Part of a small language model's weights.
Size: 14 layers, width 256, 8 heads of 32 (1 for keys and values), MLP 1024 squared ReLU, vocabulary 2048, 10.3M parameters.
Architecture: RMSNorm before each block, rotary positions, untied embeddings, normalized queries and keys, local attention windows, gated attention, capped logits.
Each number is 128 + 24 x the weight over its row's rms, rounded and kept within 0 to 255. Layers, rows and columns count from 0. The size above them is the row's rms in percent of the matrix's.

# layer 5 MLP up, 1024x256, rms 0.071, rows 327-379, columns 128-191
size [103 106  97  26  99  94 104 103 116 100 107 115 118 100 105 100  94  13  30 110 104  94  94 101 119 106 109  90  93 100 103 108 103 107 101 110 110 113 110  94 108 106 106 109  89 107  96 103 104 104 105 112 112]
[[132 131 147 110 121 117 121 104  98 109 105 123  94 171 117 123 139 130 118 124  51 133  86 130 108 142 149 101 117 112 121  93 101 141 118 135 125  77 147 138 112 148 137 147 134 120 128 113 113 121 131 123 143 128  68 116 118 115 108 151 138 157 190 159]
 [122 148 164 116 106 103 156 117 142 168 117 145 124 134 117 149 103 180 137  90 173 129 116 138 122 108 125 127 114 111 120 137 119 141  90 135 131 103 138 107 136 123 119 130 126 114 152 127 119 115 159  79  90 136 118 113  97 100 128 110 104  97  99 158]
 [148 101 113 125 111 109 166 110 142 122 152 123 127 137 116 156  88 105 147 135 141 107 105 109  99 179  87 100  90 143 125 100 151 138 117 105 170 104 177 147  66 149 110 142 121 117  95  96 133 147 147 138 127 126  91  90 116  78 114 141 152 123 132 119]
 [ 95 100  91  87 154 150 129 125  91 129 161 124 172 147 161 132  88 125 132 155 103 138 110 126 115 162  77 157 112 137  83 134 157 119 123 108 108 146 116 100 138 139 124  97 167 174 126 126 127 152 171 112  97 153  92 142 117 122 169 112 141 148 169 141]
 [119  96 160 155 175 154 120 149 157 149 145 111 164 150 108 120 123 135 154 167 159 139 136 138 103 111 140 111  77 111  96 150 150 159 138 150 139 144 154  99 108  84 106  99  88 165 113 125 135 112 122 136 101 146 123 126 126  86 121 101 104 133 133 146]
 [138 110 113 174 137 138 115 109 144  94 103 186 154 138 133 147 121  90 117 142 129 120 146 136 141 148 148 161 124  80 122 115 114 111  95 103 100 111 126 136 138  93 143  98 146  98 125  82 181 109 111 101 155  80 131 116  97 148 137 170 125 140 137 134]
 [139 166 134  93 130 105 108 181 138 138 130 138 116 138 102 157 134 156 119  95 125 152 126 107 104  85 126  87 181 115 136  99  82 147 163 158 127 116 134 117  73 125 145 156 116 170 131 166  99  86 152 112 109 130  97 125  72 130 137 131 100 134 126 116]
 [134 136 104 149 114 157 117 164 123  92 116 127 146 156 155 141 151 152 117 140 126 151 166  99 148 139 124 139 103 142 139 145 114 134  71 125 176 107 147 106 106 145 141  77 175 143 164 146  91 155 139  90 101 152 112 118 122 178 153 120 150 150  97 120]
 [136 108 175 145 101 127 142 119 127 156 151 134 140 162 109 153 135 155  98 127  99 114 121 121  91 164 114 146 117 141 139 135 118 148 161 123  95  94 131 113 113 131  94 122 139 140 134 104 123 143 141 129  97 124 125 128 122 141 112  91 128  83 129  97]
 [174 129  77 127 110 138 127 114 134 121 123 175 166  92 112 142 176 152 125 155 116 128 150 115 145 142 138 167 115 156  84 145 121 130 102 126 119 140 188 118 149 148  84 121 146 191 105 125 147 119 139 134 143 138 162 101 136  99 106 141  75 174 159 110]
 [133  87 148 115 121 125 117 128  91 156 119 129 125 133  82 126 139 147 141  94 100 138 144 174 157  65 103 169 103 104 111 134 113 121 120 118 168 123  55 113 145 142 160 168 153 147 111 141 116 139 112 116 169 158 145 154 144  85 138 134 110 142  71  96]
 [117  88 144 167 112 113 124 113 142 142 176 135 140 174 113 129 123 128  93 105  94 143 130 132 151 160 132 145 103 147 126 136 105 100 155 163 153 135 123 129  89 167 127 140 109 132  87 100 147 117 123 122 125 149 117 117 171 135 146 124 110  91 138 130]
 [134  85  93 149 176 158  98 146 149 128 144 118 163 162 106 120 150 115 133 132 126 135  98 116  76 107  77 110 114  97 155 110 133 108 127 171 152  80  94 156 155 104 143 134 124 133 170 155 114 165 139 145 126 126 136 112 102 150 152 161  91 130 113 105]
 [ 94 139 137 103 124  87 113  77 117 103 147 128 135 131 139 151  97 111 164  74 114 123 130 135  91 124 119 122 131 142 131 119 125 154 146  86 139 117 153 110 119  79 136 141 123 130 104 115  99 160 152 141 109 130 148 144 141 132 109 122 142 131 143 121]
 [105 155  75  97 136 118 139 102 108 121 126 118 157 139 119  94 194 114 104 141 123 148 113 166 140 117 123 114 120  97 134 109 156 145 112 146 133 147 170 109 137 133  90 152  83 120 116 189  65 155  92 140 157 127 121  98 140 115 122 151  50 139 177 137]
 [125 112 119 159 142 128 138 127  90  93 120  92 132 173 169  73 150 113 128 169 142 132 150 121  98 105 140 111 124 122 118  92 117 139 122  97 122 153 113 128 114 113 119 102 115 128 106 134 127 106 152  99 123 100 105  63 107 133 156 112 147 114 146 120]
 [122  96  88 124 100 120 166  99 113 136 111  95 124 104 148 114 126 139 112 142 125 109 122 147 136 143  98 116 105 119 141 102 122 119 125 137 109 148 127 119 105 147  95 112 121 146 127 109 110 146 134 134 151  92 171 159 157 100 130 108 137 129 109 126]
 [130 105 167 114 141 120 100 150 108 140 125 141 129 124 142 148 154 107  81 121  92 128  86 114 145 178 100  97 151 111 176 144 102 144 145 152 132 155 166 125 130 154 145 128 145 181 104  97 140 122 134 104  76 139 112 116 150 123  92 103  96 126 118 149]
 [140 127 103 144 170 159  91 132  88 139 127  89 168 111 111 142 127  74 121 164  92 120 103 134 157 137  66 127 114 154 127 109 130 174 143 104 121 166 138 122 100 133 134 147  94 135 159 122 129 106 125 149 137 122  99 130 158 103 142 135 165 121 140 101]
 [134 143 152 132 144 143 108 116 152 123 142 141 146 142 121 103 111 128 118 136 117 105 138  81 170 115 121 116  85 130 162 134 127 160 156  79 119 113 136 149 103 128 126 118 125 111 164 156  90 115 112 144 109 125  60 156 149 111 114 117 109 154 149 131]
 [112 146 155 157 130  99 118 103 104 167  85 148 123 107 135 109 124 177 113 125 120 138 154 166 144 130 113 133 146 127 133 132 148 145 109 117 144  96 157 105  92 138  82 133 122 143 140 110  99 114 168 180 119 126  87 112 139 118 112 150  83 152 141  92]
 [123  88 133  87 165 107 104 106 139 124 137 117  98 118  65 144 139 113 103 145 104 188 165 163 171 144 118 103 131 146 159 150 139 143 107 158 124 102 132 135 159 119 153 136 121 142 165 106 164 139 127 116 108 111 103 127 163 130 146 140 124 109 143 131]
 [ 83 115  85  94 167 142 114 124 160 164 152 140 115 141 139 136 125 125 141  85 148 106 123 109 122 188 108 105 128 160 113  91 130 111  94 114  65 127 147 123 130 142 140 104  79  99 134 141 149 134 122 127 121 112 110 131  97 133 114 137 140 117 117 157]
 [144 178 114 107 125 125 137 119 113 123 181  92 110 138 123 107 147 141 153 137 106 116 133 175 100 140 158 149 134 144 100 138 114 104 143 114 132 112 167 109 138 134 149 169 152 176 116 130  93  63  91 126 154 151 117  89 131 151 133  69  86 146  80 109]
 [ 88 124 155 134 137 114  93 109 103 106 121 145 136 142 145 147 136 116 147 142  90 113 122 105 156  88 168 158 146 130 146 140 147 104 130 151 101 182 164 139 100 139 184 113 134 150 121 118 124 138 157 117 106 126 138 157  87 109 132  93 164 150  93 128]
 [103 100 142 166 159 136 128 186 159 127 124 103 166 152 120 101 113 170 107 129 142 138 143 144 145 126 129 137 164 115 102 134  79 145 158 112 144  97 117 123 132  96 162 162 156 126 102 125 129  72 178 145 109 152 173 156 147  91 138 145 143 115 115 100]
 [142 132 197 113 132 138 138 140 138 144 117 117 122 134  76 140 115 141  83 119 115 113 112 142 137 151 106 130 153 156  77 128 123 126 156 127 122 160 111 155  84 167 139 109 131 122 142 125 147 122 135  95 150 127 107 193 106 159 109 100 144 146 182  72]
 [125 117 124  89 120 150 118 129 150 114 106 124 137 134 112 118 159 159 151 132  98 116 113 139 142 104 104 107 146  94  69 143 141 145 155 106 167 104 124 117  84 117 194  90 122 112 138 116 134 156 161  97 144 112 125 116 150 173 126 118 121 120 113 159]
 [158 156 139 177 106 125 141  86 151 115 192  99 156 139 121 121 126 109 152 112  93 121 155 110 107 119  91 144 109 150 118 144 136 172 119 151 139 152 174 173 131 119 142 126 147 132 125 154 141 131 146 132 134 109 121 133 108 106 175  97 136 127 153 122]
 [107  77 130 163 115 111 130  79  98 152 153 155 137 132 136 172 103 102 132 102  91  89 143 146 148 109 114 120 131 112 106 107 118  76 149 119 156 151 135 184 164 169 127 145 115 131 128 135  95 157  98 123 120 103 104 137 154 154 114 140 119 146 160 155]
 [112 129 101  84 148 139 151 137 174 138  86 116 123 128 136 135 131 154 155 118 109 144 113 128 163  88 142  98 102 124 135  96  83 128 153  95 137 131 113 129  89 131 142 115 128 127  89 167 133 103 147 119 160 155  94 126  96 116 151 120 173 179 141 150]
 [128 136 143 112 170 121 159 142 156 116 149  99 130 104 116 129  97 152 127 128 105 125 108 112 114  93 108 138 118  84  98 165 117 182 132 168 153 152 179 115 132 156 133 130 156 118 157 119 115 153  84 115  93 143 101 145 138 179 122 158  87 101 127 147]
 [ 69 110 145 112 159 163 121 120 160 121 131 119  95 141 121 145 142 203 170 125 159 142  94  70 110 108 107 106 154 152 121  87 142 130 114 156 163 112 169 136 106 106 167 121 132 115 136 112 144  96 140 154 143 110 107 112 136 121 149 126 127  94 164  65]
 [131 109 109 169 128 128 101 109 128 116 149 128 112 155 117 139 163 143 105 153 153 102 107 134 138 127 138 140 110  93 148 120 127 133 141  93 121 152  93 112 114 115 122 125 126 159  90 126 187  90 180 141  91 179 119 109 122 165 113 123  82 146 132 111]
 [156 124 153 108 150 159  91 113 139 126 127 109 142 156 142 126 137 130 105 168 147 108 115 158 101 124 142 101  82 149 143 125 146 143 140 153 124 136  77 137 103 148 151 152 101 152 129 112 153 140 129 128 112 108 161 125 144  94 150 103 146 109 135 110]
 [146 131 126  91 149 149 127 102  99 107 115 130 138 122 123 169 108 131 179 105 129 151 113 112 106  93 119 126 159 102  85 146 132 153 142 123 127 149 122  90 164 157 115 104 116 142 105 105 137 156 161 135 123  97 120 170 118 154 112 119 133 158 127 169]
 [122 128 135 138 114 140 106 110 142 180 147 163 134 128 130 140 118 110 139 163 152 134  91 129 156 126 118 109 143 104 134  73 135 152 120 157 107 147 113 144  96 146 101 129 102 131 110 126 147 172 111 133 126 152 116 143 164 133 167 127  97  82 124 122]
 [ 99 125 177 138 120 122 124 167 114 162 139 126  85 118 180 128  99 121 125 122 122 157 153 126 143 149 140  82 144 136 152 115  87 142 107 118 113 161 115 141 145 107 127  95 158  92 122 116 154 150 132  90 101 123  82 128 128 136  98  96 124 120 134  61]
 [157 146 110 101 119 118 115 121 172 121 109 130  96 130 118 116 154  94 106 101 138 134 122 109 139 138 126 122 132 124  86  83 170 150 145 124 164 156 133 149  89 106 125 102 129 132 133 102  89 117 154 142 154 132 156 117  77 167 153 124  91 122 143  96]
 [150 162  87 108 141 108 127 128 144  81 123 129 119 149 142 164 139 117  84 153 110 132 117 134 127 154  90 145 106 121 123 101 140 116 124 115 130  90 123 133 125 152  89 139 137 127 104 136 141 105 119 112 176 122 104 156 137 140 152 133 151 109 111 107]
 [149 121 133 109 156 140  68 167 109 166 105 144 111 203 155 162 113 138 154 145 119  93  72  91 115 141 149 119 151 112 152 140 112 146 155 138 139 154 145 134 122 110  92 117 115 130 119 122 165 162 152 154 118 139 110 146 113 151 144 141 139 119 129 145]
 [123 144 171 119 137 115 102 117 158 150 139 101 130 193 131 155 103 130 137 146 139 118 157 107  89 100 108 144 103 122 137 166 143 179 165 110 141 150 132  86 143  91 135 134 153 127 165 160 140 118 142 141 118 147 122 147  80 178 139 130 105 148 162 177]
 [136 129 141 124 148 151 120 148 139 141 100 126 158 156 180 125 168  97  87 101  99 133 108 112  99 168 126 138 119 134  96 128 108 102 139 135 147  82 127 169 132 132 102  77 143  99 110 123 101  99 130 130 126 130  93 146 158 144 120 169 167 138 169 121]
 [113 164 141 131 119 107 157 150 136 128 167 138 161 154 156 115 139 116 105 143 125 103 122 156 137 139 130 112 146 142 135 100 141 119 115 172 171 113 102 113 160 101 101 112 125 122 118 114 113 118 123 116 136 138 158 103 146 107 140 112 135 144  77 121]
 [ 94 174 133 141 118 131 144 152 101 146 125 139 137 105 130 146 156 106 164 100 105 130  89  93 159 122 162  90 111 144 110 141 120 136 107 148 114 123 136 139 171 165 172 146 134 148 142 120 125 106 120 166 124 145 132  86  84 102 113  97 191 133 148 164]
 [140 129 106 131 147 122 104  80 131 140 123 128 133 142 138 110 155 110 137 112 154  81  94 108 136 123 127 135 126 123 145 148 152 110 112 146  77 149 143 168 130 135  91 131 113 149 112 112 135 103 171 125 128 127 130 147 162 180  93 119 130 126 128 130]
 [114 117 148 118 131 123 157 120 143 141 127  58 141  88 158 159 137 116 158 156  81 129 136 118 143 150 151 121 148 109 165 128 111 184 166 122 110 118 154 109 140 151 120 115 122 151 136 141  66 104 133 127 107 167 156 129 153 104 158 136 164 126 147  95]
 [143 109 105 150 124 112 150 105 139 186 149 107 137 112 143 150  92 157 155 123 136 101 138 124 123 138 146 160  90 151 103 132 145 117 135 105 137 125  93  86 154 114 147 117 114 132 110  90 134 120 138  93 121 105 144 152 102  73  98 142 154 131  83 129]
 [120 123 102 118  87 136 142 125 103 140 166 161 157 114 171 142 140 130  97 165 131 150 120 110 177 170 105 146 137 108 140 129 125 168 137 102 115  87 198 125 103 115 131 151 103 133  76 116 119 110 118 100 114 114 111 184 157 123 120 143 150 142 122 140]
 [148 148 147 120 190 136  94 149 137 115 119 125 115 112 102 157 143  72  93 118 115 165 132  75 126 121 164 137 102 115 144 121 129 124  88 115 142 107  85 113 111 150 124  61 143 154 158 122 108 157 120 109 136  81 137 131 112  98 119 140 152 133 159 135]
 [143 109 108 103 132 112 124 119 146  72 159  94 138 137 154 131  96 107 122 163 123 120 166 119 107 156 142 134 124 159 142 130 103  85 141 173 125 109 168  80  98 157 100 125  85 112 141 184 101  75 138 156  94 135 114 109  94 143 151 136 137 137 140 144]
 [ 96 174 151  79 160 159 140 126 159 119 120 139 137 108 122 150 115 126 157 151 154 101  98 140 136 138 119 127 104 143 159 137 136 131 126 141 161 160 112  96 143  94 141  98 124 174 139 147 108 135 126 123 102 139 109 220 184 117  62 177 154 144 159 128]
 [116 156 154 127 159 141 167 121 150 131 129 139  96 142 142 140  84 134 120 148 142 126 125  94 156 138 126  82 136 128 143 147  89 147 117 144 108 155 154 140 131 162 116 147 144 168 138 123 161  95 109 124 140 106 136 157 107 130 100 111 118 143 141 127]]
# layer 5 MLP down (transposed), 1024x256, rms 0.0786, rows 327-378, columns 128-191
size [103 107  99  31 100  94 108 106 113  96 107 107 112 104 102 108 101  19  47 102 109  97  99 102 108 109 109  99 106 106 105 111 104 108 106 105 110 116 102  98 108 107  99 106  95 107  97  98 106  98 104 106]
[[162 126 134  97 108 125 142 124 128 120 125 146  99  62 100 156 106 113  90  78 140 151 142 130 136 109 152 153 157 146  87 185 116 135 116 120  81 149 146 130 134 123  99  68 111 133 142  86 131 169  67 144 150 138 139 111  75 151 134 130 141  91 103 126]
 [113 137 134 140  96 142  95 170 168 113 137 118 103 124 122 126 133  87 172 116 143 123 107 158 149 123 122 127 117 139 109 166 118 108  97 117 104 112 160 134 165 102 118 122 172  92 148 141 146 140 124 110 129 122 137 124 152 114  87 122  94 143 115 126]
 [140  99 130 144 101 115  86 124 153  72 151 124 107 126  99 133  86 140 123 135 104 151 130 164 127 173 143 124 123 131 101 142 192 111 145 147 112 150 161 139 118 139 136 138 144 116 142  91 109 122 107 150 138 131 127 109  91  66 125 115 138 133 104 151]
 [168 160 169 133 130 140 113 138 143 122 109 148 154  97  90 146 152  86 177 144 140 130  73  77 143 173 162 164 132 152  80 125 154 135  98 202 147 157  98 107 118 157 118  88 163 145 155 121 112 160 143 143 145 109 118 132 145 151 135 148 121  96 144 120]
 [136  97 116 136 131  67 114 121 132  92 123 142 136 115 136 162 124 134 105 111 132 151 108 147 112 145 130 117 110 126 123 122 131 152 124 114 155 125 146 142  77 157  91 134 137 139 170 136 128  99 124 183 103 144 136 120 112 140 112 117 143 158 154 123]
 [134 110 127 105 121 159 160 124 117 150 135 169 151 106 110 116 116 138 126  86 170 104 154 110 107 163 136 132  30 125  98 154 138 115 133 104 134 147 144 137 138 116 149 180 152 107 112 123  93 116 149  92 128 118 127  95 140 113 144 135 112 122 153 135]
 [136 143 171 117 105  98 132 159 161 109 154  89  97 100 143 139 119  98  94 127 143  74 133 141 160 139  74 112 117 198 126 103 160 134 113 114 166 104 159 180 103 115 106 123 131 129 142 134 117 133  94 127 104 125 142 140 114 119 166 104 138 121 142 108]
 [105 146  97  90 132 133 136 157 124  99 158 115 126 136 111  73 134 117 137 108 117 135 137 132 144 141 117 101 154 134 159  96 104 161 122 110 115 136 155 135 125  82 119 174 118 107  94  87 108 132 132 118 112 143 112 182  72 137 161 143 104 119  56 151]
 [146 131 133 158 104 134 111 109 119 144 153 175  86 162 129 146 174 142 149  98 171 106 114 124 136 129 133 120 144 133 104 127 132 103 141 166  91 161 121 122 145 157 127 128 146 148 127 133  96 124 135 139 102 151 144 127 172 163 122 123 112 121 123 111]
 [100 107 132 164 102  86 145 128  90 146 146 104 155 126 100 135 117 132 127 135 141 122 196 118 162 161 125 127 132  83 118 150 170 145 124 102 120 155 131  98 171 125 134 145 124 102  93 116 120 160 103 162  91 137 141 119 124 100 143 142 123  83 118 153]
 [162 184 116 116 191 147 147 142 100 194 101 130 114 104 123 130 131 120 113 130 132 121 113 100 139 128 135 154 120 127 124 141 130 114 132 143  97 109 142 114 147 135  79  87 126 133 150 112 130  94 131 140 134 116 147  61 106 129 107 105 161 124 167 200]
 [136 113 112 174 130 193  89 121 135 159 141 117 105 158 135 135 152  97 178 119 112 159 137 126 140 102 121 170 142 149  91 135  89 147 132 132 104  95 122 143 143 125 119 119 145 142 103 133 118 104 123 148 122 122 109 139 174 135 108 141 114 147 103 139]
 [137 114 102 122 163 134 122 158 112 160  99 127 115 114 138 174 157 125 141 119 115 106 177 139 121 140  94  96 148 107 145 114 147 110 144 119 152  94 140 108 141 153 106 138 116 154 137 124 186 158 132 148 120 136 160 101 110 126 138 138 128 109 122 137]
 [103 126 138 130  99 147  88 110 152 144 113 132 127 144 139 162 108  94 124  86 144 173 116 152 118 139 125 123 160 140 112 135 128 134  86 124 113 103 100 115 145 101 158 122 128  95 134 109 122 121  93 116 110 138 110 179 162 147  86 115 131 111 129  97]
 [125 130 139 128 154 128 127 123 165 153 110 100 170 105 135 147 110 149 118 119 136 131  91 110 138 134 155 120 155 152 137 108 187 201 116 106 169 149 140 122  92 117 146 171 143  85 155 139 188 125 107 106 126 123 136 113  96 121 113 128 103 130 129 100]
 [142 134 119 132 110  94 130 112  75  81 176  98 176  95 144 124  93 115 109 101  79 147 154  92 114 123 110 137 129 109 155 148 124 142 151  94  85 139  90 115 120 154 139  99 115 164 123 143 133 121 182 128 167 136 144  84 134 174 124 139 120 130 111 174]
 [117 140 111 121  92  91 104 122 129 126 144 119 108 179 145 143 111  99 118 164 134 106  77 190 104 118 103 148 128 110 122  95 124 121 149 137 100 107 133 119  94  97 115 141 154 144 153 126 136 123 128 132 135  92 188 149 131 108 137 137 122 189 166 117]
 [148 134  98 126 112 144 130 114 137 144 115 125 160 159 160 123 110 125 111  72 156 127 130 135 161 117 152 149 120 117 149 118 165 168 130 150  99 160 129 120 130  63  97 115 116  94 167 149 147 100 142 128 181 108 116 160 176 159 143 155 149 121  91 127]
 [160 114 138 142 105  89 119 128  99 125 114 102 129 145 113 105 152 153 131 153 139 114 135 144  80 110 141 126 110  94 111 140  97 119 135  95 130 124 109 108 123 135 171 132 112 130 158  99 135 131 184 154 123 158 215 144 128 129 137 149  59 146 132 120]
 [159 165 130 100 115 105 143 127 157 138 142 124 142 108  89 146 150 134 134  91 214 154 129 149 143  76 150 143 165 143 123 151 141 137 111 151 118 163 172 148 133 156 159 129 141  93  73 124 133 135 133 140 148 120 134 124 127 126  99 122 149 121 148 145]
 [163 109  90 124 101 143 130 138 150 129 144 120 139 116 156 133 181  94 163 126 134 132 156 160 112 125 152 170 171 140 124 106 109  80 116 120 156 123 164 120 151 139 131 107 132 155 117 101 127 147 119 167 165 108 120 125  96 101 108 161 144 108 110 185]
 [137 125 163 119 113 132 106 121 109 104 129 129 108 116 100 117 112 121 107 107 106 119 138 147 166 136 125 134 148 155 111 102 111 139 109 166 175 105 168 113 142 127 104  83 102 116 109 126 150  94 158 144 169 142 142 116 116 153 150 127 115  91 106  88]
 [113  92 164 169 109 157 111 128  77 162 160 136 104 128 107 119 107 142 115 105 164 153 140 115 122 154 124 151 121 136 107 129 167 123 119 104 164 132 128 152 161  96 150  92  98 117 117 143 159 121 120 126  93 113 119 112 153 138  81 114 113  74 139 155]
 [119  96 127 160 143 112 137 109 120 117 149 122 142 139 118  51 146 120 121  77 146 120 117 121 155 103 131 110 104 176  91  86 130 114 109 142 132 131 121 154 152 140 137 104 125 126 116  89 124 105 109 144 116 128 123 141 164 155 147 151 116 137 114 109]
 [ 91 129  98 146 109 141 114 144 139 112 114 126 114 105 125 107  85 113  90 139 122 140  87 110 110 139 129 118 108  76 132 114 176 131 170  99 174 168 131 139 162 102 102 155 151 132 113 145 137 133 123 124 151 135 113 118 112 134 131 112 106 138 137 118]
 [137 148 114  89 149 119  80 148 127 130 118 122 143  98 109 152 149 132 117 126 124  85 150 164 107  75 140 128  81 150 166 161 100 134 168 139 129 152 122 151  94 136 103 125  97 151 123 151 114 106  93 166 155 166 162 144 136 169 142 126 105 138 140  99]
 [100 106 143 125  94 122 123 109 155 153 135  98 112 125 148 122 138 148 166 135 126 170 131 128 146 127 143 124 160 117 123 116 137  82 164 144 150 117 120  94 147  85 119 138 114 105 164 120 135 152 112  58  73 115 146  82 125 165 156 148 111 127 113 119]
 [127 146 132 139  97 136  81 136 135 117 155 163 157 110 101 112 120 136 153 110 122 121 118 146 153 111  82 115 120 133 121 130 181  88 145 113 142  91 155  94 144 130 137 142 122 129 103  54 117 123 153 198 115 172 128  94 156 119  79 165  94  74 118 114]
 [166 127 146 108 145 108 131  90  87 106 118 148 128  93 144 149  96 108  98 115 139 139 126 157 159  98 129 139 117 140 155  91 118 123 165 147 138 133 131 105 128 147  94 164 149  98 150 137 105 128 121 101 131 168 131  93  73  96 124 187 156 135 132 147]
 [146 127 150 147  99  54 102  91 137 114 112 115 103 125 156 115 169 163 102 135 137 176 144 144  85 135 116 127  99 145 154 131 138  97 119 101 145 117 139 147 104 130 131 105 134 118 138 147 125 117  83 119 118 154 158 109 132 180  98 130 119 171 104 150]
 [130 127 172 159 133 138 130 110 118 107 157 135 124 134 145 140 104 103 110 101 110 135 123 144 147 102  91 121 135 110 127 112 165 126 106 129  93 122 153 123 131  80 158 146 131 205 144 117 111 102 121 145 122 142 125 154 157 127 104  93 164 122 117 121]
 [120 129 118 143 141 151 130 117 103 120  97 111 144 145 114  80 150 173 120  92 133 102 144 125 106 118 163 114 166 112 127 172 155 109 111 148 104 105 135 121 127 107  66 122 101 126 118 136 155 132 113  98 112 129 113 135 136 123 144 162 110 140  96 163]
 [140 101 100 148  78 162 117 182 154 128 133 143 122  63 138 168  95 117  98 146 144 146 138 115 126  95 123 111 142 149 134  96 125 124  92 158 143 122 146 157 154  88 159  83 130 128 105  97 182 128 152 114 139 100 134  82 142 129 117 108 132 135 106 153]
 [ 68  95 136 170 137 113 161 101 139 117 165 123 177 157  79 134 100 143 110 111 121 126 170 164 158 155 153 125 134 176 124 140 115 153 161 124 112  78 151 101 138 145  88 109 118 174 100  87 152  77 126 135  83 107 112 148 146 122 142 133 133 101 127 142]
 [106 170 116 133 146 130  92 117 107 186 156 144 108 130 120 122 119 129 148 141 132 138 169  86 119 112 153 123  60 144 136 135 115 171 120 157 128 102 105 128  86 163 151 126 108 184 134  91 124 101  78 134 146 125 114 148 129 131 135 142 140  99 152 119]
 [170 114 125 138  94 104  71 125 139 136 141 125  85 153 150 113 149 144 134  89  68 100 111 132 132 113 134 152 139  78 113 115 129  75 147 146 120  96  96 132  99  86 149 125 148 113 124 119 125 116 140 135  77 138 121 157 134 142 129 115  94 112 124 112]
 [119 127 103  96 127 138 136 117 161 146 142 119  93 112 163  98 122 125 142 161 125  92  94 116 126  98 149 127 149 113 129 152 135 148 112 130  86  89 121 101 104 105  87 133 124 114 119 135 122 139 136 110 126 118 131 183 146 142 181 143  92 125 135 134]
 [ 84 114 131 114  92  91 143 118 102 112 122 128 121 151 150 138 151 150 133 143 110 124  94 113 112 109 110 135 158 150 109 148 159 159 152 136 119  95 129 145 121 152  89 129 126 153  86 134 124 110 114 145 118 106 169 131 164 105 148 115 111 164 120 143]
 [120 186 174 149 126 127 128 151 127 164 133 126 149 134 105 125 147 157 148 119 126 141 124 151 170 157 107 148 127 135  83 144 141 100  93 121 124 126 128 152 186  78 133 104 188 125 161 131 106 125  80 150  91 117 149 150 150 172  96 116 161 155 144 104]
 [118 154 136 114 123 142  92 108 122 120 145 123 101 100  95 117  78 141 160 134 123 155 127 122 114 136 141  89  77 117 146 108 120 105 134 125 142  91 174 160 147 111 140 114 131 117 130 127 136 147 117 157 164 148  81  95 126 143 125 139 139 138 109 126]
 [122 113 133 154  81 127 125 136 100 176 138 123 128 121 123  87 108  90 113 133 111 140  82 107 167 126 131 145 160 138 133 116 128 162 101 125 124  98 116 102 100 117  99 135 154 182 138 139 101 136 110 144 133 147 156 119 170 165 123 148 130 110 135 134]
 [124  89 109 122 112 172 132 142 137 167 130 142 154 155 152 138 112 122  78 102 119 123  81  92  77 109 152 123 174 122 150 131 136  81 130 149 117  94 155  77 160 115 103 150 108 152 103 140 132  72 103 157 138 147 150 119 143 129 123 159 151 127 118 118]
 [157 161 162 123 131 152 123 102 117 130  98 141 155 108  96  95 164 149 107 125 110 125 132 112 144 142 147 103 140 110 101 141 141 103 108 185 141 135 169 142 134  97 124 106 116  73  67 111 151 131  74 172 134 120 136 105 137 109  82 118 107  91 137 143]
 [152 124 170 129 114 134 113 113 103 144 151 101 112 148  97 141 139 109 133 148 118 121 147 147 135 115 121 133 123 113 149 133 107 123 139 119 136 113  80 101 129 103 140 147 129 144 119 156 157 116 112 138 119  77 147 161 134 102 106 174 147 132 107 162]
 [ 78 143 151 157  86 119  94 138 176 121 168 115 105 101 131 124 129  94 109 131 134 116 138 147 160 112 134 138 131 132 124 113 102 136  76 119 156  94 182 116 114 138 132 114 130 122 109 138  85  90 105 144 153 128 120 110 126 130  92 126 122 106 144 131]
 [108  91 130 134 138 135 118 119 145 124 114 157 113  76 114  81 132 101 160 114 128  87 137 135 130 149 159 105 136 129  66 173 141 111 121 155 103 106 119 121 134 128 131  68 108 155 121 107 138  99 123 134 153 147 139 111 108 154 122 144 127 111 135 135]
 [177 184 104 144  87 106 156  92 122 111 129 137 113 105 117  98 153 169  98 125 132 137 129 152 187 101 124 120 123 124 117 128 160  95  84 139 110 110 120 160 131 144 128 112 212 141 147 124 151 120 147 161 102  71 128 152 129 131 153  80  93 100 142 116]
 [120 136 136 147 177 157 117 157  95 137 130  92 150 149 173  97 132 116 137  93 110 153 124 128 160 136 154 141 123 128 164 151 134 133  84 104 119 115 125 142 120 143 164 157 112 118  91 121 117 115 121 103 143 119 146 143 152 164 141 108  87 104  95 150]
 [119  98 118 129 122 113 135 169 113 144 104 111 131 127 157 146 161 117 175  90 130 152 156 107 139 139 149 133 150  99 100 119 140 130 135 127 154 102  97  98 169 144 136 119 144 155 132 158  82 149 149  98  48 142 148 132 143 135 149 137 125 154 123 120]
 [132 152 131 113 128 112 129 122 129 133 173 120 140 113 147 118  92 136 110 111 145 146 162 124 178  82 153 168 134 125 151 128 147 101 135 109 135 169 145 105 125 125 118 129 158  80 102 161 156 100 119 180 124 130  95 162 153 107  80 151 130 161  94 144]
 [126 128 140  95 104 137 103 109 116  77 171  93 144 189 147 116  88 122 101 110 135 103 143 156 121 121 141 138 122 138 144 110  85 135 134 140 161 138 116 152 109 142 144 133 126  83 132 154 128 130 110  96 125 117 136 118 133 136 169 153 140 104 144 130]
 [136 145 120 149  69 142  99 122 146 158 121 108 194 151 131 154 129 110 102 139 147 110 119 145 139 136 144 130 156 126  85 167 126 122  89  95  65 136 118 142 132 138 148 150 143 142 124 151 134  84 139 134 114 100  91 175 103 143  88 148 104  84 121  96]]